config.yaml
n_layer: 12
head_dim: 64
vocab_size: 8192
activation: "tanh_gelu"
norm_eps: 1e-05
bias: "all"
init_std_down: 0.00389
init_out_by_depth: true
optimizer: "soap_variant"
weight_decay: 0.042
lr_head: 0.0102
schedule: "cos"
batch_tokens: 131072
doc_mask: true
Each number is 500 + 25 x the weight over its row's rms, rounded and kept within 0 to 999. Layers, rows and columns count from 0. Numbers have three digits each. The size before them is the row's rms in percent of the matrix's.

# layer 6 MLP up, 896x224, rms 0.21, rows 340-368, columns 0-111
096:534545485518526503521516476479505493483505522503520471507526452517472464476525508503500504540472476501528503493491534509505511514475526479493469469497480494509501543514495566506455455566527488477486531506546481494459518472491524527506529545500514486500470504482460522493543462492539556505465511491509558507518553466530495485512477515499
099:510478502464493476476516531533505504546486501532546437507491524498488493484489473530537502479539459509519493500454480540501471496484478522528517515477526522492440501519463510508522461513506492469483520483507456474511543488540490535476522496513487533502516512503489482488493501486514492509536529533460490540453518502516492526453521544491
089:507501467527498515478494497493462476467510488474502515506532528513558492505505524515499528499524466477468503466523543542510530488525494485527471479484507483533510481491509510491503467516538526451510537508533515491481426519513490504511505432510478471454512499501492481457516520493480511544466538502552496503471497505474515534515505458494
091:510505525494524512507504500540475484540499529540471501468467527494527514510493493489508496500470551513489506476519543494475493469479502458497500528484501483483483538479489493510492487523482482479484536512491485489455490420481474522530478511471508480490537519474491508537518547534491514526526499503510486503525484489501544465477505508484
087:493494465501500504530502540486503506491507471493531520480464477516514522463483524505509522513453465549483537494528513483515480513542494497506555486497504498489491503553541500506502459520491515468494494424485445473463499484460489497489510510521473496496536473535490491519524510514457463525514496515523539500494517513466507529481518498502
094:446534497482505496492525470440510520540505493518513486566499448503488515531508476502547464548514513504472517530497492484490507487498487506493483506521484503505455509507554487497515519532532525464505523482455467456482498448495516510482503513531536486472464525481522502477483531531476507506509533502488473470510518513496497510522519508513
092:499505510514501452492489535490512545508498549469507480497486481463535521521506470559501479488488492477497518476489476517503502455498530466474483537503511504507505492494494495525480485521501524562465460507488549512493452484546489514470481496532477483528460454511532517489494555505491518527502485502492520509519517506581495474460482496481
095:532483482486496488540496504499502512540548507506444512558501474498472519519505494435518522504498462499497501515491529515496516512510536500479475484480494540548470495475476497456440540540486527530542502501519504490479516493504496502491516450523517525510506502450520513490478465494481540477511514525501544442489485495513501512476512509503
104:524556487532481528551505507502457511461519467545511468537497506506475513541538498538507507523509494464524480504529506440526525533481519470475526525461461478512469522531465500479478463530500490499509475510522460496509465541491521492512481478504479486497529519528507519508486493509533464491490493509493495469436462506479494481519476476523
092:561505504500473505523468525510497467487529493526508510507537457490476505492536451554514490526467458506484500541489500527499472465495472489470475469482437464501538427515522502499480503497531513463517487554486481448522519514514502459492500479503531495471513540480484459501502491513522499543486490509475493519529529484475538466512496499523
106:486463513491498557495517534427494538432517503483479519530514497563484512486502463487532488471486560494441491479507490506483526485490515469500530457524526490486484482496522519525531473496474496522482485489471457512490492493520505492468515442529537543500518493495533499503498508513528447513512465471469512511501508521483536516490522513526
090:486463472516482518508495526507506522545521493544523513483502464501524495528512533515528499501525551522504523555476496506545460518484496493460492468498484541535498511511491480517494506479523515494510514481532498502485455517521514464516483529516458474552548487457543491486520515495534568486518522505453503496510553445482527458521521461521
095:519511479540541491484491547499520511487502520506509505506514506509466492506491502489469516487525490508545434494468500518461476476510481462498509549513473469440525519543527520479498512501512461523472462548510480467490498542555494492498505494525499491490461495500566486524468491512524523465525520498473487457496537493446468483496512533535
096:552487549534513462480537478513477530469486496505485507498538488481527500497529463504489522491497576503503498475470452492503514511509473505554532531522488496539482540491488500499475475497518506540506486489467507497494529455510503517524524521502540487493499514523527495519495527505541533481530512514507512472456469488510528508474513501510
106:500527518506542480450477581464479472474529484448495501523484523492517522539516543533498547539484546505479489505484486511489507519512553507470479490527496456497529532488513519492515526520549479476528468465458503498454512480512508485412484495505495471512500507516464488518502549503512509481511494509471461510451493466524487526457464491491
083:515474483558509543495459514485462484487492476483512522509510484504488572524491538480497497487483492546500458495498509538472499497492518463512519538493496527542479532512473478530452512527502519475521503478500491462506498478475524498481515507476465533498503552507539533528497512471506467460445475512496468500503496506521486456507475490479
107:501499469505449468529512547489497479507530473495479507496535499496523525511477482516463494564525491508468523467507509497481479489506524513467494493544462501441468472501503476466461512485505529508524537486495499466458542497501438558523550516492533543515495502508516475497478524505519511535490505467518492504456491535510484486515550525500
097:483500485514502486519529489462470526486515493538475508520517470473526495494465480527487532521504482492525470512509466520508489469468506523514485509526503498515482494483489483501479526534472517530500505494502540513504559496496561450493493522477491508427536488499522530490530515457527497462519524545488478554470523471492564513498543505512
090:505514513536529485510507557488487494541523517492506521498513449494515490507513504476479467492508512515507478520442592485478436485479497546506476514503505563503465519507510495508519537521476502493532516545513487491512539480487524504486556507499481497538522508510511489491520496499514519554494529508496521488510486474508477476502460483477
095:502490514471507505477518489471517535546487499489519469539488457501509496514508542525502498484505516510457509526495509527545562481519527528514543499515477487480547496501506452497490469517488489539522525484536476478485479466518564470490513483519506468531534472489479515511523508454439444470473494492524492509501491474471491462463529471544
101:499534497489525507499508477464481523517474514445545477508507464472511492495458529522499466483496530481536527475519509462549492493498489479533465466498526517547530515553505507487489513533528507492486422501499522522515518508493497524503469505513455473448512478491477511514478507477496506526490523541494500502481482507485501514491523489538
101:495550449472503471497495492520539495495474521520481476463493521489483504541477522537494539488495497519482534485502506519474499478491540533485500526498482510462518517551540478487478488505405516493488505507488505479468514481503518540490508462507492483546466479539465486511505475518461489486495502500499524549501539503501520477489505496508
084:516472524498505463471459499483479563499513530489540456516496493545483545512478525515492460481500489504516480472491487498482507506484495502496530528502504462457482489519501488529496506498502509523481534535501490539504479479508493540471490448498514546512498460493461522511459467493458514536532582519500511499492553535463549523498520496523
103:486493512500506482531513538477489503468454490543521483481493488548491507543514514487516561503525491505479486494554482552506492519514483508511482508541495524475550539483478505468520497513510461475461509480510449501476534524486508500532490497537505501493523481509474488487479514477474478480480490471522477514512508502481487466475501510438
086:519461511483551519502488529520507574529489527516522504468495511519497518519513484486461500501508520499447493536473512461495465490470501487463521509506454535499503527511529466490478488517475502527529448484447505480518502502522477565489540490507493461518437525459527521499457490536511493542497520500521549499512499471523520508468506497493
101:516493515469484505483492480495486492554503469541529477498496488545487532549484498464482494503496489533508511497505520454472501511470545495496516481519508546523489514498505506445476489475486477457528497518510535458495546502512483515523484555510502451469535485499505526526534511515557520530485488505497505470496482483464500500473485471531
078:473528483480525482534505450515496460501526447507520484509507535542478497439510433517499499514505477520505484453503486478494482502441510514506521515485532487442524488514472506511512520479516499500502498508489477525475526490523525527519481489467498520519507491502484521471548476510493512489499499550481515499445533486479450501527471493485
100:487501519489479497514514475488529556475515473489460498521495474443498503474508479519523532523466525441552491505491501492481517517491490481488490524501522537487515501463466520512448501483476494513493493522495474487506488492487494506470491492506495520497560499484482497522526504529484512501505497521504455513472467522491515466517511498491
098:463503475480464522523510504483504503506564521481503506492469483482514521512529519517532452469524472536515487497487498502507509508531570525485491527494545509514474488497484456515514496532498498488493455544534487509506522528476522543445497503465478473453532521495520514535522493483521537515481481463463490475532477520495532517497483457479
# layer 6 MLP down (transposed), 896x224, rms 0.204, rows 340-368, columns 0-111
091:497452551510487494512457492497543516458482483468479508549485474468507490538492516485506519487484441482489536508504539492457568523459458500516457527463516526493476503494526441506493507513519530515506467501501515487498525520490514479520464499488486515513523518524524499469505482521497503497507484512471506533551462476438484502499499463441
094:457510557494514495481474540470490481531465473497502493492475475487512515503509535501496443491529525489483469496487485458523497488549527479464498520515455515435502528520472458513500492526539489528491513453492493527531541505501500483457478470482537500476463513490501488512558513510507499504513497485519520452493492516543473454477518536579
093:543481515518524526516517497481505503499527495479444479512485496492540541496536509487505506508540487494481502487496451509498509495497499484513492502483513505533483491508546507489528507540487484460545513501454496518507497484516497483538511532481517428468499487509518513488513523524466521504485483506496508491464547487519520524498472526504
092:510507489461522492519505513486463507524503494505509493483516476490494503515489502476505493483491519489527491467478478517502502505525495508492504486506500517494468484522446459478531478471474508482517516480519529492484479542467471495442530547543492502475441518534498476461477492485479452489508494514493494530461484542513477463524522480478
096:519473545503495543520509487578490496503514554505516487529485512505508509490464477445460518448496496516545505498543498528556516484486558504534477509515499504508513521493476550526519493479440503501477485503495466505510493467478486510509470527459548482527487473503499489498484508502519495504511474521523510477479547514477494506520479522508
093:461552507489495547502467476534503530517491507505508519526503528486518497514525463507477522519493517485493503527453493511445551467505486518512490467515481495525478514500506499525487556453519500471519494502465506499486494463508495479434537535531471518545534498499477499475483523572509486505485473489511507455484490522481500529475505529541
099:456495504515511445480477482482468514499540495470539508505491478499501467503526499470557528509500483527470504490513509516474496497491484484548498457448507549505513491476493504493497516480452527499537494509503502529501498500539487505490472469478496511488485510494534477512520490485539555474488514485495488525494498530487474455466561505471
096:492535525514471475481511532473522515471469474493477477532527527493524505543502541517462543521531509479459455484533490505521488482530500503490456465481461478518513525499451421512494496504517461460506500475524501514491479482522506520511494484491511492493531498497520457517521539485508545493513506502498480514508422512474502478531537461516
103:516496511509450458465480525484518548491519477468511527547482506502497483459532547494491497497486456448514464469501536493489476475489490529482466486516535517481505522514496498525530524493514439506515505530524523482517491531465476514509532480541462540505503548515491532489492484492511470543461524491454521522514440483497498530521527522484
089:476479535523532495505502464494570498501461473486552531484479498511547504536472529565543480515453513502501479535518498503508502483484531450519517505508506526530480555514507522496480498504507493520503485487495509505541548453530496515512511514529520485502514490443521504435472493524502500506508496506508485497531521479483523469515519497552
113:484466537519500467500508553537527517458497508490497465520525500515489518490522511502465496490466560496513471516510501512498462542506476537487555510495495484467506491496515524554491511513530512512534520479511480489493509494530487492473495511491499523490530509514511521509456477528517470500505486473494506493559482513510558496492499497520
084:505502505526478530462467486464500508481489507448483512497456512462510497475533478489494457543532435504531503476500541490505520524504496495502551461499541485487486524507511473429496494492524436491543510498519516523488429499477494508517505490450458521527496495496539531446486484486552507497497489514504486528503492519504496471533505549480
109:532517499456476515463468491495535485505541479514529529479491475476557520497512522498493476479494533509509514560516506485516523483529497441457435500573509487501498529453462515490523492523477478511506454546520492492501516468530540480488503457494505490518533520483524465484480494513478503453501500462518507501492480516512522521490502470485
097:443521465491508528523497514523480517517541506500487481498483515496537500561479549495519480517497457532507522509493516514482498499493561492479457458439507546516508490504525501525520530485496491444487500506539490502532482549465554517479481467538451500526502502503477513459495479516461478527519485477523503535542496503533499534558490490476
099:498520521535468484485454528544485520490489498547507465541532527503499514466506472500482527472495514518457525489485531494508460499494597518524419494521535530509508495475515514527467477474495508498485495523465494488523495523430494475486535524517501493516507514533529465483498492539502502507497527534518459538458491478472501533495477539492
085:483486492510470448552515474519485499493495478496489505518514485514489433502485498497485518536478488449492496543485509467514506491492490517518478539515487491516494521479476491484497478516504499503531513490504542472515512490486524493464510513541483488514481487452519513483477542529471504492538496505532528484495476498482476471505531476498
105:512532494508517471494506494504476600477557506508517519523487543545507528508447467509479496458498474536484502494509485567525465493501496490508496521507526528537441527489475519533488496499496483471477505513513512522474471517477463542466528519491470488504483483526445493523517491430543483479493520487497511490504546495474505528455506481481
096:483479482497510460486472487511526504477479486451498522506483488470523487466518503468483488490485493495498498545490527506501488529503476477461502506481484490508487495546467522497483499471491449485495517458469479481522485522473504550482508440498516532506537494503473550464506523526470513515539514444467537496537522506499519523498500528516
085:501477509494499472530503483462440502511444439512458471485475472471460502495539481469506527492499522503506550449529479482498486490507476497517527483492504482485537518511448491533482484498461514511471542513525503563494469471423507494505514464529455517411522533502472506518491535473468506517520511456505445527501479512505477499503519510507
101:461463514483536520516490491509525538482539531504496527495499488492506493518503491463525517501451464522510530485513494526474493454488478494556508524499456496515543525480492495488453520498485485518481500499481505522459473511462472467492517479462496514566495462546494507520490554488468522487509501526502496483504527442455516508542509546546
113:467489523507502511555468491520450535439493554513468491477503517507514495510469481454453530491445533539514519509491542485482523512513505506536473556526468545533520511512505474517449462500511511486528460481500531512504514557488483504508501482500466512503530458509553543509497525532487497480498486491483474462524497485475475511505508515525
098:492485526476525523511547505487456523468537522484498484561529507514511510473504512469524450526478505473505495502466494502510542461524485513495543474515510500485488536488507549431525509519509549520490500502458450497465510520499463553488475480456509480445510454468511500515508492477542480504474434463523521511532513523509517503479519492531
090:480503519568477508510486503523538459527504472481500489540493510458478472483474551454562490508497466480443527523541492469502555512490479502490495500522516510509473515473455523520489520496515507472505491418537477519499509520458523476528544517530511489466510531525497465467490534521495470505511484505522482535489495491508463475531530512527
109:473477519510492530461521486522526498482520483475506495461516481456499538523526478480519461493462519521539533529475488502484474525526513463501538510507483516524479504507481488475478507505498527517526507475527446503509504500493482536515495508525475539470514482544515513531511511497514554497480508470480508525502492544486529551500500477538
095:550510488516511473534527509506511484487495467530524483536502497475521444491479506501501517485485506436482511502552515540522538454505515496515482494470529502563497500494467501533523494478524518466490485554504509485492472478522500483500487512485550543487493467508574510491470489462526485469474463480525496510497486527543508522491477537516
107:534534473569501537518465454487465507490505477511498504476489504536510468515479481513464483513544485471494529514514467509507498544500493537490525494525495519497475452472542461547446518525496514497530500473513545500517441486501510479489493499451449488481486455492510498522472495469499527493502556488460531475532534491501502477511518471490
089:457507494491522496512476484495482471480554511521476477481513478478494486438472512497463507487475494532538469464501469498520514459528545572466492486531534506536473482514481510492506472479505465508479537490459449525450492514526519517507444516516486442543532471498471500503529495533470455502525503494510507505493495517483519501521487490541
095:540564548492512497453476502493470460474490451505528495531502499536518505490469510503495507505482519510536525466439500486505520472557506489480528533450515507510456478484475537469533521483476467502525526507474498501460502475516499513538484538533503501505526529530541524500516528522561503583512525519536507484463516487505494491520519480512
103:540516483475532499492506512561487483485476510486491525569512531512488493498513505504485484501479532520474508463487516455455506535483521493513474480500556468506505468456478535518498489485491543472474527525522496516525520464503515497499475506484493463478489523479477470522530517500501492503452477492481485495505445517496490468548431550502